{"n_layer": 10, "d_model": 128, "n_head": 2, "n_kv_head": 2, "head_dim": 64, "d_mlp": 320, "vocab_size": 6643, "activation": "squared_reglu", "norm": "layernorm", "norm_place": "pre", "norm_eps": 1e-06, "positions": "rope", "rope_base": 6570.0, "rope_fraction": 0.25, "qk_norm": true, "attn_scale": 0.125, "bias": "none", "tie_embeddings": true, "parallel_block": false, "extras": ["capped logits"], "init": "trunc", "init_std_qkv": 0.0341, "init_std_o": 0.0, "init_std_up": 0.0341, "init_std_down": 0.0, "optimizer": "adam_variant", "lr": 0.00196, "lr_mult_qkv": 0.7, "lr_mult_o": 1.66, "beta1": 0.9, "beta2": 0.99, "lr_head": 0.0168, "warmup_steps": 421, "schedule": "wsd", "decay_fraction": 0.367, "decay_shape": "sqrt", "final_lr_fraction": 0.0, "batch_tokens": 8192, "seq_len": 256, "doc_mask": true, "train_tokens": 111600000, "steps": 13624, "dataset": "wikipedia_en"}
Each number is 128 + 32 x the weight over its row's rms, rounded and kept within 0 to 255. Layers, rows and columns count from 0. The size above them is the row's rms in percent of the matrix's.

# layer 2 MLP down (transposed), 320x128, rms 0.089, rows 49-55, columns 0-63
size [ 96  92 103  99  96 100 103]
[[130 143 117  97 130 132 119 120  76 139 122 167 170 132 180 157 122  90 116 163  76  81 151 180 127 118 106  90 139 110 124  99 127 142 144  28  75  75 145  85 138 138 160 158  99 126 157 128 146 124 139 119 130 158 145 109 139 145 158 118 194 161  95 138]
 [157 163 103 138 146 153  82 158 156 116 111 177 158 134 164 183  99  92 136 130 119 141 123 142 104 182 125 109 172 126 161  98 176 166 106 126 123 137 104 152 184 145 102 158 136 117 119  90  92 193 131 100 100  87 124 131 139  91 102 111 168 177 116 102]
 [170 106 114 157 164 106 131 149 128 152  80  59 109 124 163 139  82 196 147 147 140 138  93 161 157  90 133 146 111  89 178 158 153 115  55 123  87  76 122 141 127 136 118 195 119 139  82  94 111 139 149 143  59 119  99 152 207 117 167 149  63  43 161 194]
 [132 111 116 136  31  95 183  64 151 154 122 120 138  68 145 119 179 107  87 129 146 160 125 122 180 103 114 174 134 113 159 141 139  93 152 161 186 162 158 108 129 136 124 164 181 146  59  81 133 113 109 128 123 214 154 149 161 131 127 146  84  77 107 114]
 [ 85  97 196  80  96 120 175  80  81 110 117 132 115 151 117 100 104 186 112 137 158 171  89 126 129 115 120 101 140 156 148  95  81 123 205  93 179 107 161 129 168  70 108  74 141 117 140 133  97 127 136 131 110 154 106 124 158  96 122 188 124 103  81 136]
 [131 174 178 132 142 118 107 161 119  97 165  98 185 112 108  91 190 169 158  84 171 140  70 142 152  95  30  82 105 121 135 161 146 151 161 172 130 123 145 112 165 125 160 123 116 127  70 128  92 153 156 147  85 129 150  94 110 149 188 106  90  97 112 137]
 [133 130 119 111  77 137 176  76 138 149 141 111 108  79 215 118 134 141 128 158 104 137 171 180 153  81 189 122 142 107 118  87 109 124 110 106 133 138  84 128 171 146 183 107  87 107 116 132 114 177 169 133 117 146 111 121 189  46 133 115  98 162 111 105]]
# layer 2 MLP gate, 320x128, rms 0.0867, rows 50-56, columns 0-63
size [ 81  92 100  96 100 112 101]
[[163 147 165 114 150 171 158 134 146 117 122 173 133  85 139  82  89 108 105 177 140 188 101 128  97  88 167  99 145 116 118 142  69 121 128 148 121 176 149  92 154 136 100 164 117 127 109  96  66 128 108 133 108 118 159 134  95  94  40  97 182 153 167 135]
 [ 89 138 143 179 116 108  70 131 166 100 107  55 166 135 169 104 130 126  97 125 139 145  80 110 113 160 151 148 149 156 148 162 145 100 128 177 117 161 108  96  54 124  88 128 191  92 189  76 129 119  72  77 162 116 116 159 108 101 104 126 138 114 162 107]
 [101 113 133 178  94 116 107 176 175 116  78 122 129 168 125 160 134 191 171 208 182  64 125 134 115 139 167 207 163 145 118  91 113 118 101 165 154  98 133  86  96 146 120 104 108 117 128 138 119 195 115  92 128 162  86  95  76 127  92  88 147 190 165 157]
 [126  95 115 172 105  99 157 115 171  84 125  61 110 169 155 148 113 120 139 179 159 185 142 160 172 112 136 127  87 128  96 101  88 136 137 170 133 111  86 134 167  80 119  73 119 120 113 161 138  71 158 119 119 143 147 172 126 164 101 135 129 138 141 105]
 [117 146 150 173 147  80  89 135  89 113 115 101 178 112 208  87 136 141 146 110 187 137 103 155 148  83 121  86 178 114 107 116 144 148 145 138 141 119 146 122 112 154 184 155 138  92 159 150  83  57 143  72 111 215 137 165 111 167 158  91 100 151 136 102]
 [149 144 160 191  86  87 132 156 103 132 112  96 111 145 173  98 155 161 152  97 135 139 194 114 139  88 131 170 126  72 109  99  90 143 199 111 151 159 135 109 126 135  87 183  90 100 133 129 105  82 148  96 144 161 111 136 113 188 100  93  80 142 142 115]
 [ 97  82 100 144 132  71  86 176  89 152 101 145 132  99 192 197  89 181 159 164 154 139 155 153 121 181 116 117 222 159 134 102  97 140 129 117 134 112  95  50 110 108 179 128 195  66 129  94 166 106 144 152 134  92 184 128  94 106 103 104 165 142 132 123]]
# layer 2 MLP up, 320x128, rms 0.0884, rows 50-56, columns 0-63
size [ 89 100  95 101 102 107 105]
[[150 134 139 149 140 160 135 207 145 124  96 180 117  96 142 121  76 106 107 148 127 146 166 153 115 165 131  81 157  69 120 123 113 149 101 171 142 142 156 130 136 120 121 172  61 146 149  58 113 106 144 101 128 134 154 165  87  45  73 130 169 126 150  87]
 [177 134 124 117  85 111  96 182 139 135 117  84  78 150 137 146 104 189 117 120 130 182 154 165 136 110 120 117 131 112  49 135 140 149 142 129 140  75 122 135  95 210 112  76  91 154  82 156 114 102 165 183  82 141  70 179 151 180 142 171  53 123 170 154]
 [179 143 107 106 130 152 152  82 117 127 170  80 144  97 102  93 120  95 112  79 111 182 122 180 146 167 112 106 118 103 155 125 151 119 171 117  78 129 143 171 138 131 120 137 109 117 138 124 149 126 112 142 153 105 180 125 154 150 150 151 101  62  71  93]
 [ 99 113 122 101 153 131  53 121 105 128 158 170 133  85 134 163 155  90 113 111 117  61 165 145  90 119  97 147 154 192  69 155 175  82 135 130 136 151 117 131 109 188 125 139 174 134 166 120 171 159 109  95 131 116 143 116 145  99 126  94 120 131 157 193]
 [ 80 134 131 133 116 119 189 140 107 111 136 132 197 106 130 138 159 174 154 127 115 107  99 100 154  84 171 129 169 154 151 106 188 155  75 129 158  92 191  45  99 141 125 120  81 144 140 132 183  83 135 145 113 170 109 145 174 139 106  80  97 102 143  85]
 [172 114 121 123 122 120 124 123 109 160 120 122 117 137 108  66 167 123 195  73 106 132 129 162 166 120 134 190  99 104  90 140  82 147 174 126 121 171 140 112 146 192  97 126 118 101 106 109 115  97  81 122 130 168 136 133 139 119 130 115 159 123  94 156]
 [116 143 135 100 145 126 129  71 144  83 191 167  85 127 126 104 199 138 107  73 139 138 128 107 119 107 101 118 115 147  84 123 137 118 160 140 137 117  95 171  81 105  94 131 139 121 202 170  91 145 129  98 164 146 134 125 121 203  79 148 106 132 133 109]]